config.toml
hidden_size = 96
num_key_value_heads = 3
head_dim = 32
intermediate_size = 384
norm_place = "pre"
positions = "rope"
rope_fraction = 0.5
init = "normal"
init_std_o = 0.0
init_std_down = 0.0
optimizer = "cautious_adamw"
beta1 = 0.95
max_seq_len = 1536
max_steps = 3847
Each number is 128 + 32 x the weight over its row's rms, rounded and kept within 0 to 255. Layers, rows and columns count from 0. Numbers have three digits each. The size before them is the row's rms in percent of the matrix's.

# layer 7 MLP up, 384x96, rms 0.129, rows 314-347, columns 0-95
108:100186112151078143192159098125101113129097123117125139119086126104160097172153148073133114155124139135182099162125179108063107145125139172173123117132136096175158123125128060131082081105067145049100083108168099090114164154113122115158123205173110192111147134132136116111090145179111096127
097:151130116132065099113150168186160107104176111092149134142134154133152117160130093111075106077073113155151114116143134139133147139104124136105129178127127063140075140148136160170139188161093154132111127152115121086138165097135070181141039188088167099111163127156094133145118039118185162105
100:130141104112145166125141130163094149085152087133133112174085145052129089101085098160107107101178185129130144126145089104114169110156144124104139137171092083166127101151109066160134074131148091101144113176105132158123104110144182171155129154089119189134155182130147132142176141013123142177
093:078217141104089133119163101144125065086150157125110150162138139113124188081096115083139138159140221110118123146136104150182117172114111134114114118160158102102107092126143110157128159114134141107226130112096133137187132176170155142128110135086108137099160124144128217101079145120171106156
116:176181086193120121175200165145102137128153093081152105131185180115145153122155068096138111146165124154169109138178095132118112150085084103125135084132091108118146102107134153124146091128074125104110129117136183122089121122097049132144068108145084093065157146167095138078130098167128131091
099:100163106116113143137151160110132090155098117108115119159128195133144062087199052073122145123102165122140185159119100114109083084102111114138126167163117179095110112129144131069162119167133207116156163122095102145141096085183088121101142149139096077060129176126117092163171122115111091131
097:171157138096024108134132161159127080171132151134090135192145139078156177149138095150111125126124158161211117119122115089138166073104157116157131112150112101186144130144116151144096121121106130108106138155168163148125170173160113128108148142056083166093147122135090160165044124122079163105
105:139132105112157129160123141138140119169167163110179100154116116103144053123110115182099118097163126113183110102194094120146154131103059160182157149188111118179060124106160121090140127182136159109087154139199177128152177175133116157147154180096106132116152170069133166106140095097149141105
093:118173149121167170176159126139146118115091094141116093184205145113070117095173101064122111130152128141158116148110175140102111106218100146176118126112144172167107172142130105146181065159114168169138126170127163096067166080121149106128145147094125148133141106085143093111166072113127172155
075:133126118144069077099098083126116111129132119118149099101115135111167121122124139134107130124185151086172091130123082137164044099153063070092112154157132079154158060129160148087114160139117155090178185081127165157157135142128093104129110080198142103085178096123086140112186137122089159162
100:098134126092093109146153051137088162156112150131162121159141132117106122121143180102163113172162124169145088169130130087200117101143115096173182171179085133222174116140130153170091146085096173144167171133192141162146125137176115122083163118167127123158141105154096113086113139090121085144
095:122112104085117108178124115093137131079156129159160172134113209137128119131207160088119147140090127170149170200114121149108095139168087135091150113154126136130149129148131089134131095153077146093127126131171125153095080177142131082102155077154117176172211122111082169121213142097151137154
098:120191114140156180140194084144140098134149116117142110101109120103097124054208076089173145187154130147159149121113112168146096051140080170127168102127098116144114099146173120123128105101164107163164156065142137052162157162128119138170144124106081123086116108118193148114131106110099124145
095:146117106128160074140181175144084137095155090114166113126068165106162150134118159106074090079147150159116173141131179129183112119159130097144110129166137105069139101099126164177115186153114134087151130197065086170085081107113122147102127180115108103140143100105133183081155074100138166152
105:084156134172078124095134100148184108124177130104129123151131175131092110069171093092067112145040152106103154181095119185161130086080135078109127165138136138117141127159090158111112066117112146120099134168135195117192104103150095104110071098155146175113158162075112151131144102125105137115
101:124139105145134180158122113162127107116120126164143139152124085047163119127149165191122098139129139181149161110109151137082100078159091113083110149114154128075141119103136136108143165131072192140120210102175152099150106111096196113164120139113083105079184113186157178103115158078109094164
100:101130101125177146127115125139178111102119046162103118137104150102080116058134094131111096162178105162146142120114114174137159136180134160136216109236135142152095143161157130159079173143111168150159109139105099097141145108139152134156155180137110124124163094063166128149147090079171137113
094:108122092146174166134136084150138109148134094187113109140156091089165099160162169081138150154142125144151150132100085179112041157085081100127142138154127154090142129140139092154069102184088150102146158170189104144064162125151159142152155139169177137162177071103101162121121162071124137100
088:166094085134118087204165148135153137126165135134121127144113147137075135141166148121139053154128151162134036129156104166097114124143072083116162120145152129070117164139141116104160170130163125148061149105126128160071159168125188108166152164075169073092115193154113127125109179145152145117
089:142110110064142037105110164114082157118165121108178138136097108107099112165115092128098100129067213104143140157143116099106165063141127087201129171128160070108085128159202113103129168133162105147127124116125135172109132131150086151174145140118165160149123199167138113139128137143101150169
104:117122127219116139211169169131076121117090105150144069140186140168081082087125126148098158123136113154108144127166124070159139100107100064122094101149108110151148162170089129052117134117113123073109142141141121155125131116114081192117108157123106152118184160112074190149131111142169149144
096:142228075124069150166168161152172108139127105183122129159125109123117108117186114111141162157172107151170112124135219132102112107143161144161142114112158141150133117166154069115164133133167164122090124117168134101115159125150137049151160090160093101105152169163111128097109126058172101169
108:068187136114123069146134107191159142109172108075165116162177150105099132126149111093041158132134125150118119112149155132184120128113160117148134160170152109105155120157165127156145126200113157055194182140119148128108095132091153121127110143133181127069130163092154160118121087111211130129
096:149100146125152150205130173108123098119145056120115081143131160131159131130182117122156123161118119169132201099170128119199134131183095121172132164148151081118125177144162134115133168147114121121163148081126158199105126086123092189101127135115075075153162125196148170140106095154161073106
108:139188094190091171123120134144173178105138128089150142119120106155112116110116094150107090138054176099147143164177153147131165117162103146141135136183145103159144117137157093151111099194142105134155129082098185113131111195179062124125119125134109065088148121137183117141194118062159135172
108:100125101141155196191130123150172127096096114166120118140085118146160071127168093126087123161115129180131134124107185136150112070187090127108147118171105124171080062163094116122082118089112137118163139110130150086138119082137164148108093171172090078127156140106074167087087152051092136116
151:115149118156062111145157151129196112115105012150198135175138145124129107112138115086096078146095190078199129160127109163147119104144166111112187153116170122087100094111107146110088149128124144078088137116133159079176112161147133151128101107101146109117144129161158189154138095124139160166
100:098133118053083081138104132094106169114169128121160120122122135093084146108169116095144155139098193114187127121121148154180142094158112106123177109199157117103097085141193104160073104132145127149146140084079163131157153158166161169184141136129093167099153128083109152043135146114098177126
106:149161139109107110124104155137128148135141103143129097196086116085095103135152116055141144189073195137147086165201136136127138121184133080143099099153224128111135191092129119162103148129134152147162135099131159207098128119153150167191124153150132115145165113094128149129132167093149144189
086:131164139083142166172163130175195176110136020138109112138171102121121146156124137162107168111181146136143125169167164156133101158128108162092124115162152146098179145156170100117111116156148137140107151172145142125153094198062125147105159159165087185144113109072182118090192127110121119137
093:114156056117082107137133124132183095108121122129122099139115169124152161067155139108083116093124109136121059091135103174134121147126110103131116163152160051141139107084124109113066160053176194111172184051094082152117115162112154149084097150143103090075146111160129131103104116106122090116
089:081129105158085114125201084133100137087146130046141127129149149147119068117146153121166075148090146142112093135112152186164102098135130150101172104113204100146094136119168099113173099113161133123091123161151115106131135165089076145117146126113146211149100148103199110133074101135205152116
089:136098113123143112135134111124168170146122109083131151125158148065159128151096183156121065129116192116140112166154158112099175133113062191133155180151121117129122141070138128165166134234122146144094133149114160162073103115104130147105138208109114073138174115080190148132158103109089131119
098:167123093103149081115147064179128132132133144052130112167123184098126070123127101072082119127140095111196124101124116167158092100168088139089170143140116088168117122170141129102045168158136131146139105144117093131132125182157144099171151117172186170148159113136147176125106133050124108165
# layer 7 MLP down (transposed), 384x96, rms 0.12, rows 314-347, columns 0-95
107:156113133179142144121147154210175137071142094139137084152131156128144102126114143084158161135155112172076148134131146099141108069169153109097075064087061145106149115185117133171129182089159097131174118126182118126076112101146084097168137106179102078087111079129104128147105110106079143129
094:155113114089130120092102134059109114171136094107123157188094102138145145095073131105144074180100141164082124127128100112144105106094183105105105149134080085136170111145179157166073064120111092143142100163178155090161133148138172142097105119126081121158096129180189066179138096122134070120
099:170093109162084173136058077143138120131119149102118127103177079077139131182123162088192107174136130117067142171125142135144122110165172224159114143158240127175164141168163100156149135135126141108118143157116139139113114174133107096084121103139112118122110125132136136159099164188126111110
096:077113145137148103098133150116131128112201109101154057122096129134210113127120108183129181143201111147132195163087063163103149185134118084129135150162066116162107079128120132124092142132135154153113108143172106101103138124052153129152124154117079115134117160092159100165128089173164081116
115:082081157058114161131103078170164127153064094099131112114102121123059147135152155136169146155147166157109139140103127180110122164100118145103136113150141091129109176136119175145132102085182096172137103083131133089113087192090142080137091066124169158129101167116125116212064105136136094115
095:115068073127139093057089117097121130144108140120137136137172114136122155115148175151108104069127147193190143136137114148126168118171111217080091057110123040144166173162118088173092092136109131138117096131171162191122149163129140151130090120109120160163099094093142132155099140101107133132
096:142115102170138167148162083125069164119178212111079138126166059126103067102151139120110158125103085118156090123079125109122110110101110098104155156145132174144181138090170135143120151154106117165111101125083052040122077117134174106128101127135171129156113168166152170134178121127165134152
105:119132101122112127063148149111118104146133140159134165122126130122101089112111179123107159086133074087157129100099137076071176182144162105146086112088094106125120140094162094144110121067200175171151180134200180125119192141096127194110134131162135173106176136073112092133100120076111134148
092:070132207143115039087186100149178130079123149105143182150101087155133134147057149131091137094153166115063123161119155182129135086069124146133126106158097144126173124114129111139111122170157120130121109142182137149103174121134133191086126155143088096138076133114144111154147184169167114105
077:101085095187162105118141126140088086151132154140128169122164137117101139104092090101137169110126081172158171151162145141130128095177096128158148121057046124135138168093102162126148159136145135141029104135135085153119155092190154141130094128133166151106121065075155101101123170167186105160
101:174151100130142103169133159154124128131140124179191132155138153149095090148118114120101169103053112162138128080138131148116123129094146178065140129102146161045119080143160187074141069123181168155150154152133101149098108096153217112104126137054099129097121127113159144183120118124111142077
096:112133119160143152113136141159114104139098118129121062127144124118157123132083141141100141149128102151066059137134185136164201105180146186145120087090143140112100107137159172077080100116111132109156126096132151128137217129162103109096141160146125193176161085144174131089052132117044118139
102:107159139148171124104087118097130117106118119097116149100097169164154168149155194113171122140132127103133199139152134063104109166134160104144102133115119190114151084127125133126130177150099201130159141171159169206115183123167189075161120113086095094146131085184098067127138180103121154118
090:160162123131136161108083108159136093150144137128147147128161144134095131138168051201118091201117113095106163131136110157132143090070105043119110178128123107146105185179192104047130138116159103163098110172126148117136094097124092068065135083143138144115102079122149157112140140141106097149
104:118103114148106144191175124114109156125088093113168136102163073169119188129125165150147132116124148116140090088158143103177065117125085091159122091115072150151146112156155079107174178068109128147171104166142064113121085092124116123110175088043142169160093101103077114126151135167113129174
104:144144143113042167146157148117087114152123216152124136127098063137135118125109128104145131116162113113146128124129114096123156096159104040132136145099090146142114093133147136178151139153164104167090107217145087169087163171140133108160071187136140118187119102141100130096157100174058153109
108:117100125105135114151161096089127089165136118080141177125176078162192120052168127162185148097082126123124134100149137138166151037140128123139106122105117071105108130108120135097061068151155098131099153091125138112163116156096116060182114100162115140057119136136097092134137079151150170102
098:107116109149133102148138139122104139139093090136176154132107174124126179073101125132068188087147144102125130175147150073142112085129070176124096102157150127105134128134150138119201144126100043122137106209116124152152105148154145171115204122165101162138138132137154155128148097142150045051
090:170116140180142097104156198145155094130164072115079105133142164162108181115094162153118228143095111120175179158138102129141146148137148069154135087104146137148181144135167106072112105114169126132103143197174122174153111169107139156132140132166067137102141121145186091159115143074140135119
092:171088139132119127125103112157180138138107114134083159099092191089083123096113180102108161151106155080154155077166107173131111099189122098123111168135125160060102154114102164105163094129179168099167202188106112148122177109152137137154119145178149105168089195135152081124143147168104112110
101:144136132075085146109118123154190095090150095106150103138161079101119143080127100083109134127184118089177120109120123168140122096150146153040180148131103112115128068185146139132140073136106064180130143158157128100084101116154137076162121074157083136140063146093106154169064123135088135130
102:162114182098161182124083079093113129152130129063129140127050156111121155107108097132182167135130149092128139178124103114174198121103125104135105117142121184034129142123131090138147166149143097098131113136067081185130145137122156176155107197093145101189136089165119137108133095110171130131
120:207147049121117131157151172071114070132167140125172138097166137127148162092142072179146144136157095181180101103135110149121158114156161083130086139140055105119158136108109099150139116136155084111083122112096095130080094080099146142107124116207111132135124204125128149142127159127158151184
090:154169128182098119050064098093156143095089150125083163127149133091148168143087169130119135117112099126133116141147162215152118120144151160092142100121160106132124129160073114116107076073085125123164136144147137081109092148061177101101168113155199183121111094088124125103095144110069150102
111:140122113137130106118130149073129112086110114162166118127020083157102130114155143076183126065169118143177125134092116158148069189111143172103144125098148133121115127142136104165135137076087127086178117195147146137138136082161132129126121077155133166169105173063144110066139177156121174120
110:115132162161167083179141188147120106137150121122158111150086108074128094068126140184172142052175132070142147154073116141161158085135144048134066125136111167144119146101139103117119118120074122144126101135139171126095133115136179180101095187146133109123099101071148104089130140094118194095
136:070129123057143086080104109124148080098088138103146138091159085169130136149131125070158119147091123137132078203123159121141143089113140050099163170115125105076172103113088179134194138125089107105129144107137160119105148182185095103135141082069126150118119148116140133146191104107073139149
101:100156099124131148171113120102153104115187068104100086102104151140125126088140160124139143078125105147105105133132069118157149141164129115103190201082084099113062156163132140169151149161136062152145124121172101104073132129175131162143090090132188057134142173115125106083075160112086083145
110:135166092118180137159176124149166120153133100126141166077136141118057141160090142101141117123120088081118100148157086174140115148148112114088145130082139181091093097132169148141104117167117136119188148167132170154144088121075162120084171142167051141083171144155127164169180107108129053071
085:131126167050173114081099076061098168098173093142126162122077149128148138068093095140125162167133114107089095143165088162083076142129110111099131164143165131148217157055117112119111113115091144128110115120152094182118104136160164121131135127144205128100154173158121144132104078121164127126
090:144066157124167095116125146146086163098139108122147088159137127097172101075072137145090156147128105116170166172136109155101151089149088074150119100147101126139109160093110137131210143150135076181074104225120116113129136138140140193103097214112097162104133134071123163120133119114141168120
088:170080127143187145144205106144163096121174169122135167141094205158154119076109206088127162158118151096124148116154134075105128147199105073145130141113111096094155124135159140145114095182135115104204141176082104132139133121145139147094102127202119131130117115159155120146119131177162141074
088:144076119121158170069151088101081177124126091154108134136097124126147115108102105158092149140147156105106150113141102140146072113146150136121134128122118133084171112094106136152076168078076141101087134197033075141096094129109169181059089113127054185130144150102138146159107126131131108188
094:166149136170144123159123131099137122148186206141106119139080099130140135047088168152125152119143119144119088151165135074149111142094115156131126102100045075167204132176155129124123100112143122154147128106168155130150170161120145179115164097101081143109081143197118102111084193091128081140